From a checkpoint of a small transformer trained on Wikipedia.
Training: a variant of Muon for these matrices, 130M tokens, 3956 steps.
Each number is 128 + 24 x the weight over its row's rms, rounded and kept within 0 to 255. Layers, rows and columns count from 0. Numbers have three digits each. The size before them is the row's rms in percent of the matrix's.

# layer 4 MLP down, 256x704, rms 0.115, rows 147-255, columns 88-175
105:147123134105136151115117144147139107149113147134130136115082076127079083128138152150150082146133117124128142165110071140135103135085129144100139114103114145131096097096111113126210149133133147136152122121080099142174088117116105099192161133136126137132122119136132
103:162134139138134178152125143125124177159096081121131146135152116152144102118126156150133112085112167126110143103177123096136093135093146125126137105078123128128141125084092093115123122159151139098121092172125150151134127114164156130105102096114104145124106097107131
127:145123109119136114137121115169135109127145117132119109121158154142089129156143127162130125148163125121158131132137102175110149100161149163105163103160071107130151123105105147117104110124131123134143165137135142136137128158150132108084116133108151158125142133133132
102:145100127139108148113135173152156146115119109121095120113161142107140121088120103099115139128110144138164113100132102130137153109098144179154129123101129122090146120122142117122108151126123100151100148108134141148117149122112124136082124145092109093126107142083092
103:096140142111121130129139115106120130107122148145149157116134109142156130151139133148109121143127089079161141116159089131129150162120181142095109108131120114142131118123145134132138120155137112092152142145102118112126106155119115136160130100130083116146111132098112
094:137150126147108077107115110153122164140096102164127132117189143093141132120183109149133112155159124116135113088154165130100133122115159135183143139097118103145141131151106144149099158110134099093149085141131133142111125081110110103149134142170109131131165129179138
100:104125130090147131094139096132164085133106131174149103095133153131129145135106138082161093159135100106145119145100097120116165104140182145068135076103134113143110088102147162086149121119099116171116146144139146115108146093125126120127162072148101167149122123120109
101:181143129092152139138092135143116132179162161133119144134122161143106134152139173156119109071103117127165158148123156128134092142062146153128103170129133122114114124149118110151123126110131110114154134161093180135102085124102106115168146121117125145138155137132114
097:119120164131081159120155125106158130102162118110116126114117137091153113132089079132128142129123108083143133100108151133166098123159148135146133140106083158100126101158157114128133109110137108142159147058145140110099110142177104156108116153176138096148150179135109
102:118152147088064177148139116097124150123125088142115110096145138130128110137104082102110153098145080163094127134123146143088119114098094132138158131159142120108121083144147113132115092181138175091176124115130141144124087124125155131148135118108124139114082129117126
102:098145110091081114117119164132163141151114172114155157149106173178151111133169145141114153122138157147160127164154129126073185082131127150136137094139123162159136136165147115113134141073111124145097117158137138090130144147143132142113169139133158144162139137150130
099:126089079121156123080155113085086115123136120159153119136065138088114144146124138111102124097134137120103136124159169151083118086102105144102154176139136161116104138159122133175106106135135177116119146195169106101152046107144136157120131163126153137143131127137141
122:123116134121141116124118129157167139099108143139162115126122127105111109157132142117125114142170122109156102138148137132113157155157137132152153180127102117125120113152135146138130152082124131106126133122112164077150165128147140127076142108139117161129083133130130
096:150123120097158115080133144120102115154109110151178129157178119114096080102085126104141115127139096105103105138110161119130144114099133162130127135133138158150150116135131141100078136133147135140113159160118121177104162103140117133170130127117165167156142131127140
099:101122137135200128084106139130144134141107146145112129120119122052134094153153173125152108122144124137098128114106160127104125110144138126103125114139155157115064118134108111104137140122146118105176101133101127135159155150133152117101101140155102093197172096094125
095:083121144125112097142147105131104134141165119122143155128115121082157133129148105152141158101192122139143130147125124085151125136147152125068147147141147167115102157145158103098142115069115104125142142122144163102175141107100159109159108150094123140135110134126110
099:140160115147102139101122143150124139145130124116144100110147093144097110158140104164108093185152127077144129124080134100116114155123128109113110140098130089137106120146078120111151138116138094151175140154094127098126103120110144127128140161108139106127139168152164
104:115143143098151086158120143124115115108117085151106135113129180133094157134101142119118151115160164095109166134127122111167167134145118145145138114125113109148076099150140159146084112095121106119116141122116137112115174134133127150097108118168100135131127128098138
097:129144147134118085168149188121126146096159129149111109135120151128105117118117120079067128138118162133112186114099133135138151162148151153135097137160113145117121144118123111145107146157114131131169106131121096101139097063132137152137120124110137139099090138084142
100:135142094092120118152111120097111158123164136127142162153135153137129131168131121127139094140138116152114137109115131152097149185134129133087138113113092138135124137155112152135123151133118125119102148159110145100158133159169153122149134133140082198133146153128145
100:141104144099157113124126107157117139077147106136108159112104161134094122108102172100163065110142126168132157108103135082093131113144151150115150172113093121123129123129114060140146173136149126147114103117166115126098094126139131154143132098192138131108118134128121
100:112133159123096187120143086132117141145121083107150090090084148121143096141103096118109140119130112141130108102195113137120099112119145126142093140144093144132142109137150110165113160160152093099095126071130118118174083110150125121112120151117122148146157131137145
110:135144127086107135106153132150117165136119090130160141122092099132138136131121097137148127165118122141143129110117152126102125078147090173138089141174143126105139121135115115125131128127149146151101155132151131105147153138147158169138099120123151127143129108110130
097:129144116148151117113135163102100143116149112132166130102137135166155139109149134090103117159142111141094106153134096145112134136120093230128134138148127105143113085098089072155135141148108129181157129131115111114122091094163175141109125088121155150169132125112114
097:078130094114173138081095146127129162111132149132124102100107143106133136103097122121089150115113148147136139096112135100172107101118105121154088131122109103121110173130164123114107111103110137160113094163111108116145134148165168140107086106094111141113141111136163
099:165132119119127152133099123098157083140142065119109126121145141126095089106116155128152149073120072103141128119116137111134143120141147090139140082164125132107125170152113130147137107149171127150139190116158133132172137108128121141107099102123101102109138117129112
101:171178120130110123163161180144126125114130162155092142138120116141163130107095149153180160144099144106129155156114124124088186115167107094102140103151096068125155081149174140165140116111146194166116140119112146126124117106138106130131140136122110123137144162144166
097:134088091126151157119111139130167120139116102093146118101134126148146153105122103150165121108108125119126142166084137096125115101125081165112151125142173132158102121123129130132101162112126099088144186142079120079117114136090177070140163143143128129121083116147132
106:091146143168157128122165111099112162097143137159136129166133129088096125161121148107139147144112096103123137141149179112148064122127162140142153142118118162115142111129096120131132113117157137114108120117146093140168169137119118138105141107084121131147141118125078
097:114153088158161102157137145155106148130103132150121106172156132094134150141157114101138130124095106149147124160146133161141104133095119156202173107097096128169147146128180109125132144112141152115123103114152141127181099161110168121132137101116116115131116139136151
090:129149085107114142144147134125140135158110100115146141076140103124148087119135146122143104164100093145078109141137156106117157115135123090096142114130144178153123123133123097098133152100126136139122117127126118128128150097139086131134120121124137132159121174123101
106:110174142117116152090143105121107112104122070105135154133122116111148138133183106109081118133091136124127135150127113122157141078122131089124130129142146136160138168135111165144107143136120110094127119101169092156106103208139140116171146127131148125153151114108184
094:106094094114151136186123162134166135123106119149148150161092076121112128123162139122144146161113155120118148156141112144141124137089163159144122110180116114127150122122134145116097130142156078123113121125164082161160120108117118108126176131164095123120136087071155
100:147131113128164153178114111139114080128153154131106161104133144113160124091107169088166094103133086091168119160124132159109125139139137118103122135090128112093135163162114121096111122138161173101121157175151156101132149083156074126100062129113174143159142144096170
100:156106109149145117137139157117110148133166186145115092169111135106135116127117125130095140131145133200103058092111110141124152142133149141127139093150119120107142132129147157124101118142152135141174096167138112089136132136178121116116121128123116142154113163118140
100:166101132122093174137116141117138119139127125134130180130123119146112153083105142085130127101157096083149132087135119131147137129132106118126137108095176139143136166102075090132147126134105151154129107119115092126085135128147106117115148148129103154113134097136147
097:141142140122171088196114145127093091110127136138140132071103155145153167092127150100125089130131139085123135162135143144136126137128137119137134093148133154111089137129150136089114158147116105144119154109160141125139071117142111155145110143153137117151130128138097
099:146105100096099094113149165151125087134103147157087176127067104134165112085088093116124144082159140180171124125103090134140113088175122083130089100178124149112146114134117123126110113104119146158124117086109153146121132165111072142154134122123122089146134111174145
096:179121145137128163163105097167120136144126164143125155165148154132137114100140144158102158135141106157141143134147135161114121110080114169166157124114123131125163097099164076150141136155130115140167122118088125122098144077133121105127136116122190134067131141155144
098:138164147136144110103148119107189119145115130164130088111111169108175122136094161095094123187142087120150082108132112156116142131173127119110144108133142178131128133133102136127144151119103099084104111136145150106127104130170182139151134152156159156065112132114160
101:109164104130160090152118135133105183126148157130166153141119146121079156119084154136108142085175122181115140150124141134164115099156076128100166133117088190124126103112104064124145101121179156157137144117114103093168107128122125136092139141126114131118182144147105
096:112141164090141141118144126149121170141133152136118102105100121134147117125116142139133130136129110115124111139154151190167166133116146115137119078110133120035126081167119118160098103122081116104144161120138171151154094119131143107124110092142135171118132144115169
097:121100090151133139151130171119098121105155132149133164107113156176122151104118135125119165112156147127151087076137154154103086101128184122110144112090156120139128182120131139129121110138151122126120129173108138161154166149146123127124168133106137117088140145105164
095:139090138146159163122107163142163126093089108122196141125119135118060115149083124165111182129166096117113125126141129182160113166132151090083159112141117098091090134125096136109125103148123120126178137120084108127121133106168132118145136131127158116117141125143121
093:116105155105190163157112121122114076150093131128119153101113107119163133109167122115093129098133104125151125134140142139143161123119105123086132111124102144094120108186129148132126092114125155138159166082173113180136156123110114170121120128139099130167122106139133
103:165145153144091121100131124141129161118125127142149145165139094093138127109104104118149107117122112104123137166148099162136123113085130086099124141134091098118126102150127135141151133097181099129106137148115156146153142116132093088144107135163096120119151136109107
097:156144154165114151148134150152128106137132212133105138115099124184195117157194132100122120131131133088128138141134119114077133104120123118158137119116115140157152098094106131123125141103151154098111170160135122104145121139145098198144117116126083085142104093120122
101:165112080142165145145128147075098152152118096128166142103154123154135111129128138131147133093138149098156136097128138107124129144105116127125141141175122113095102165091142134169099140139137115102152073141095147129108149111137109168117093133139136159129103115141124
094:082167111125160113095164117191163083152131123178122133072095096124145129131128099133171115132138118127132140145127168153107146134091118149145117164159123130121146187135074133103149132148114124111114126126119088121138095111178089119114111096104137139098114082154177
102:093171136120161124162134130123163121160119130157151108158105135135150100138137095078158123101146064203137105182139135140094149120098161143140137104141161115109094109123115104146150134125115125103131135134182125156100128132108115154131084102157163117098116099086140
095:122124103120164123125159152152092131139084156145132148132164150111117151080148087130102090150125148167143080119129145130209111134148132154123126123135106153094109077137123141152117126130131140163125121105117109125119130082112146134134140081152107137153152120125129
093:093149147059124106101122094119109113171142114088123160128097143102139141137134146153118095148099116100112112117100102178152094099138151124156129124178157121101112136158150147145156101144128128136169142109162132146156177117163096141129141098131114156126118124155132
093:114109146107126114157168129111140134133138163139140155114117098139106099103132095104111118115141151092137128104182179103110138144126135118135109143146111145143151158136144126134144124170109156143122143110148143161106079208142176178119102109138155125107138117112150
105:116183161096124136075113069116142148194142084085148125115103141142143104147160158113119161105117131115128100127099170140129115144109151134142105139151132168123106174101146123115155135161151134106155116087115160080105194156134168128155148131111132099131154125129145
100:165126129181135130150157092159123118123141132100169126164119113131106141129125141092099149133096129138159119152131103115155107130127153144155132153113096127074170118089124113154168067116127142095095139144122126109113108101114097137140136137092129100138117091130110
099:139105097110136132143116157141140153159190148130164160132112161108111095173144098165162127136147141139109133118131082142096102172120134185126131158115109140112101120100162127119097147183092144125180106149136088133113065133163190155167146142170111118109159147099141
090:122112169100129136105110142143158130128168125156127152109156129129099123153127149093113159160129108154118137133121171130138129105090148148126149122139120137137103120147143104164120108126130112151109061113112094155156124099128129077100113112104116137114144094110088
097:164141137133127127132125094089106120124147148117127126164150133136155146092154112118102127144077128112120126158106096116141120076117135146156112100132130088116149111105169119141164128165129141133113158096166116168159081136147096129128156124152131129100096105099162
100:139153119096141116077098107124116144121124150122118152133146125124097152155123095155155114149134112124205137073126142167150069155147101115133112133136158124113109126160116140137148075120130089109103139132134154086148100078142150098143146148114150155126135125135109
104:143131113069172105084122109159125091128137129106129167166106111158123161169141145126152146074141101122089127117126151126087134137154069105154128147137131115140128092120167145156155103112123147096130095126115135131119158130127143118097106092130111074154148102150117
098:136123105184119128113103085082122165129131124147103129125123132146163112119159116099135068152176112150107181105110129158157126067156100118131133099142118131121078150098140099154100138140149105111113157130117139111091153136152133150084113108137122137135133132089149
097:132106149161111125125063143118107137114133111118119152138126125086128149168145169110124163139140115149134131119182106131162163141087131091143140137102168140133119087086132134142148124113119162156142117124111131135176141157109115137138177078117140124082135087136148
102:164120134124119086150118179139094119102093106108117089143114134128121155126142120145138141128112077169136165136088119119114105091129108145088132128127144142135148133154117142118143136093170115139118106115092117132124120156178170163149099139150083120155111109128119
103:183124148092162117131112100117148112089103169091142086107114118102109097145154122086113144145127167126108148116112116106130121112106138123137107127125156126111134187129159166118116150126131107136134151088115143117141112172144101113146096116160114139127138150108122
099:084139122093133174105188117139190149121153182110185137162117169167146163151111115143105129102163156112143135124155145183155116184156081123124148107135132134111154120117084098129123128129164136151111135118116164151128114110101147128146145202126136129099126119125115
099:121152143133146136139121109148088135127156129124159125122152099129163124090135156126100153137143137104106140134135130129122114114102142148111179106132142146088151103092159165127122115129117115089141122125119122101118181142130121138110146150123105106125179108086131
106:114141139138141157105154135111114136178163137130103143126142128153097106133123126166129105114115147123115132106174118148119152079125135129115096121161125136125133152155121126098098160148075108133132156125119166115133109123149167121129146120125115136147138168112132
104:119121134110122119085112131121116170185081104139149138115120138130155136117142179141118116098117067109133131119087100142117113134165114107142126136158142100127145112149164086145117072146105156154125142086165110102091115129123133168190166135121122128130169134110133
091:121151128105133169125151138139127106120125104146156132161123105165094120119118115131164138150108114117137142126149134125118164123143167151146125127173155137095158152134155066128138135151120135108156103148101147134108145095137158188137119148133101108152120098166118
107:143115139111118174138126129115139093110064139101163161118115137143146126149098133147131122084100133122125182158143117134164155112112150093071143149107114128100110111168153152148135156123144155142138100198165126108101130099116135139124112131118179106115148121127096
099:150101113164153122175096098154158095145097142092129161124114104129114075157107148127087100156135109122138169098137088087112119139117119160112120122155137121069144139136123098151094142165159123127118141122164163160123133131132115149114162156107112131156112122140162
100:150129121156142120092144126142172121166114092090161144150152137072115151112116092115176146136174162139150114190135110107161119075151129129143142124124153140124099159155152074134139124137118118101105179113113150146100117133146093123174136160120100101111065127156157
106:166120138113113148152117132148124131121155153184133137119140107142119149146183131170147160180128161143125180152140134128150082072136106116165109159158147141150095102135120106164133103124133128118145128113128164142102158155144085093164166110119138135108155092112103
097:080134124118081111101101094113082171161157138119112130102176125111127109092118139108116141126107133112113168112139122107112113114131136109135111106135104136119123124143150078101137121135121123115160135130113141170128139116139143137089112154117134106106128157149131
101:124118090154128113159094125149108122135135111114111125086160126101126110103118150157074162128137139153122116136146179134127101135139137123130151160121096125127190115107128115118074164131114130119111153132165096105131097135115094135084134074136184095122101136152149
106:147135120131156123121152082104159161122129191110115128144170109113144095140112114175157153107107146138145132105165109130151142092100094119116110117121151114158122125175141095136177090141103167153126161109178127095096129099090127070161142130126171159110150147086109
106:129109114105130153118095122165106120170135099110164122107118138159144129124173128132109130131139120128141104086133165094103094118092116109130144126098165129141148119139102136123143110147169155102137119167163167163157141171119164135102145122131170159123160117213147
093:097165139111141133147084164122071109114138124102099092117100112116119118163137164137127133138108113117112143093133135135152160085136109061089109151141125114117094116149105098117133104104074152107090137144123157137123124130174181127151142165112081092148118098177146
102:167102101096088127140138101117140121149101148137176127106125131063149103158116122130112136136112071162090108144120148122115148133115055139153113125158156121115160086136121103161126145143096111197142117102124094098102157111095157111129105131120119100100178116134105
100:136141138087140111153045132186121144172117098083181131106116142160124112122128112140131183116086140094078127099110135113141111110177161095129158132155141178122112109116105119108120144123106128135159131106170123174156140135119123145138164104125153150143148122126108
096:121150111126115125111094139148164150146141114131143149143112158142162118126141121122115153143099132124099112116149089112099139092140102142150146139144115153144164145125152132109114128117146125148155135100110114152120129115117144119127110106138129124080105119155118
097:147150132118106111153142142142129136130132132161095093107137193125094126124149131129092121101126109129125150151093157117110167136127129142140112123112176135136128132107136103127108106135147138136116098086130119083124130145168165142157155119111141148133096135161124
100:182153120175129113144104100177157144114149117147102091108175093141114136119127102131142118132125154123129100137139092115124120116189145152116098152119131105101167120164107101147143103157134165151129117136134094115119102107099135153132145104134138137118111101076099
095:157125165127096106097161105059178096059144137184145157101118135132137104132133146121125126131128099120096122136109129107097142115127143125110111133134085141161155089129097135105121138116157108103155096127138112134066123135083136154149131143140104102135183123079142
098:177125150142147122135134125144122096153114126076141118137146142164137108133124118090080157069122137158145107051151125146116103129130158185130107179122144105141162108150116135155119087127122106134153134142143136122145147158124106114157122065177128138090137104082172
099:132111139131125167142092142135137103080104130143106126100116132123155137103114129133149131138137104177126102090105156154135101142117167103099111075160081153106134104117146136145171102109152123128112116158165093110150149122177116089126096128103120135112125137154146
099:152144120148133075141188100137130149134144139136110144129151099099109120126143144143158138113112148172118149098117085102102125098112151157128181143099114167134091137095086148116128128174112109145139126134131149106129123124145162117111113144131134135151116105141092
095:128133137114119100118174170139128077135143089133141125185117156143182121119179117104134090088160120154159104107067140122111167112137150160144091132160147108140121127137113149117100115124132101130127103143123114120123176148153161106114148150133096141134129180125102
096:115166118155140116159133088123117154106107197123154141071199160120120151109119118139108165137117140113091162131094128159117084096106133128118147119149112104125120218146144109132152174099109140105131112131091135129121109134148144165151130114092103156108127127122116
095:088090135109104117113094120118116088104111214125155106088091122165125122115154121110125167108150142120114154155047166131105086129141119117097160189143110127145093178104150151127120119161125123133159117145166117103117152102152124155083089164146123124130118135092086
108:128133092105088111087110107124154143132101125070134129116106141126128128135131066089136118150107133131102120089117113121116144162146114096104159139155151109126129129148084125124126179110106136141121133151126158119090119118156138147134110171124146106114103202146130
099:136130127096171075101095144148146131197146177170146115088138123150098092123103105119120147132108122137107145156163105158149129116134150119080178145139161089157119094145091166106114145111159110100096141158180113143115139184092113195127096095139126119082129170121104
099:097083151178169109122111107154132138144146174120129105111121125115156097085098120116154129182147102126116111159092129105165146133115128132095130138090133181142144092159108139164108123146132131080089117124113133144142148086097145113089142096122108132156131169108119
097:184160138144147120117150122161123158130181151106133157107147110145160141149138165156118120113120106124166125137151151111114131133131094139120112142110107118141105155108120139135117122142083089074128099146083120133107177162118115154113121162073158120147122112123156
095:084123137112146142118161110111108128130154157082154123114169132121131116123115143122142136123150116129109150140123112138111147151138143127122102136192133129108117128120144149149130133154113126112078163119096140093081174147132108134137143146140104124128111133125113
093:157143118193086117120141065098119172127156104133137125114141149111173091182145134121142144145169144111162150148117115188149147093177146134114112157174148116091151126167116115160146108098125132108134128125138150136183131123166113138078106082116106077136149119142171
103:141152152114115135132100128174167081153140138104119164095131145139138142138121081104111144137123114119119090131074123159120140162080152156099117152155160149123141138137095145152111165145093124159135114141164089120114143142149135157100158137090140153147141159135118
097:108144150104099074139120097121118142126144155152142168138088157114154134145164095123125130124116084104106111120131111134139109109125169132109096138085166113105059127140113149103123116129130119122138091159090162129135101140107119111172108071124119144133150077128121
107:130139128165139119091124121134144110133106163151105125098113108138096117114102133148153114090111115168124103121142092108124103135111130106138136116121084174087148137126110134112160107147132141137186117131147100111114138112142174097130173186122128104164122123114122
118:124156139126167112143102114111118078200108127114168136123162131133083142093136134108123114144160117098147151093124145155064139128135123107141134142139152117110082143118118163111115130108155125135124104116101125125171138114101145153114126114098125121156088090113135
101:118140143154166146151130141086127121123115117118145125105187158092154132120142137106132126151142142151161091133089137158151139122164130112167097108113073117108108155114149085162125132117132153132131135122110144170115144138129112119182106163133151088139125159133134
093:109149155091128133100084088152112131147162123115121126158128141099103152116160091118093087108109143143104124109140133123135087125113159115133117116139120154132105129138134140122143081105178157159129160086124146136126128141120165142130118150138092115113108156145110
096:097158134130144154139131117125136136132162149112143083121127114104118168139116155188125149129156120125134100151088111069161110142126165114154123103136099166117125133099172165137126107151147136090137138108117188151133138107129122120141150127135137102171133163155133
095:141101147092122132114166131164125121149113127112146088087144119119169115166123094064157150146136137128133126132111122136102117136118100098146186121139096145103110149131142133143131134128087138111115121105140113122178103101120148132084126147135097144093088125133129
099:125116124128111171098089136139119148135122173149165152136099149124136104107116149098122145167167111138173148134150122172122102118151166183112164119137157164096123090155126141076113154167174127111080143056129142125168150125135153177143144139159143101148133122160116
093:118130135104109115110167135136164142115104146143123131150092161091116154158104121119167089115109100142130115166129102142135134157096114116125134108143111102115175080106174117138117102169115122148112168152096132156112131135106092173144093127126124144162120107108095
101:094149123174155137080158125119124112141100098137125110114114106160128143129106160119155108143142155126117093152129118127097123140188123122115102118144132135158141123169130121117090107137102146120147141124146115165114176094133138124131133107123174125178119140127143
098:124139152119116085132097136102139104095098136116137126153114088115112137127133126093176134143126130134178103144137117170149125132131125177136131116101147085149114110126115122120134148101110115116104106132070119118138139135146140147113108117134118148093140109146142
091:121157133158129127166151130118121150130091130097094141106139143158158144143117117126110096139100122136117108138099174119126094120174146092138154110111144103130115112079133142120147149106142132138157166115128138139138156118134153155113129108123116173142131153139138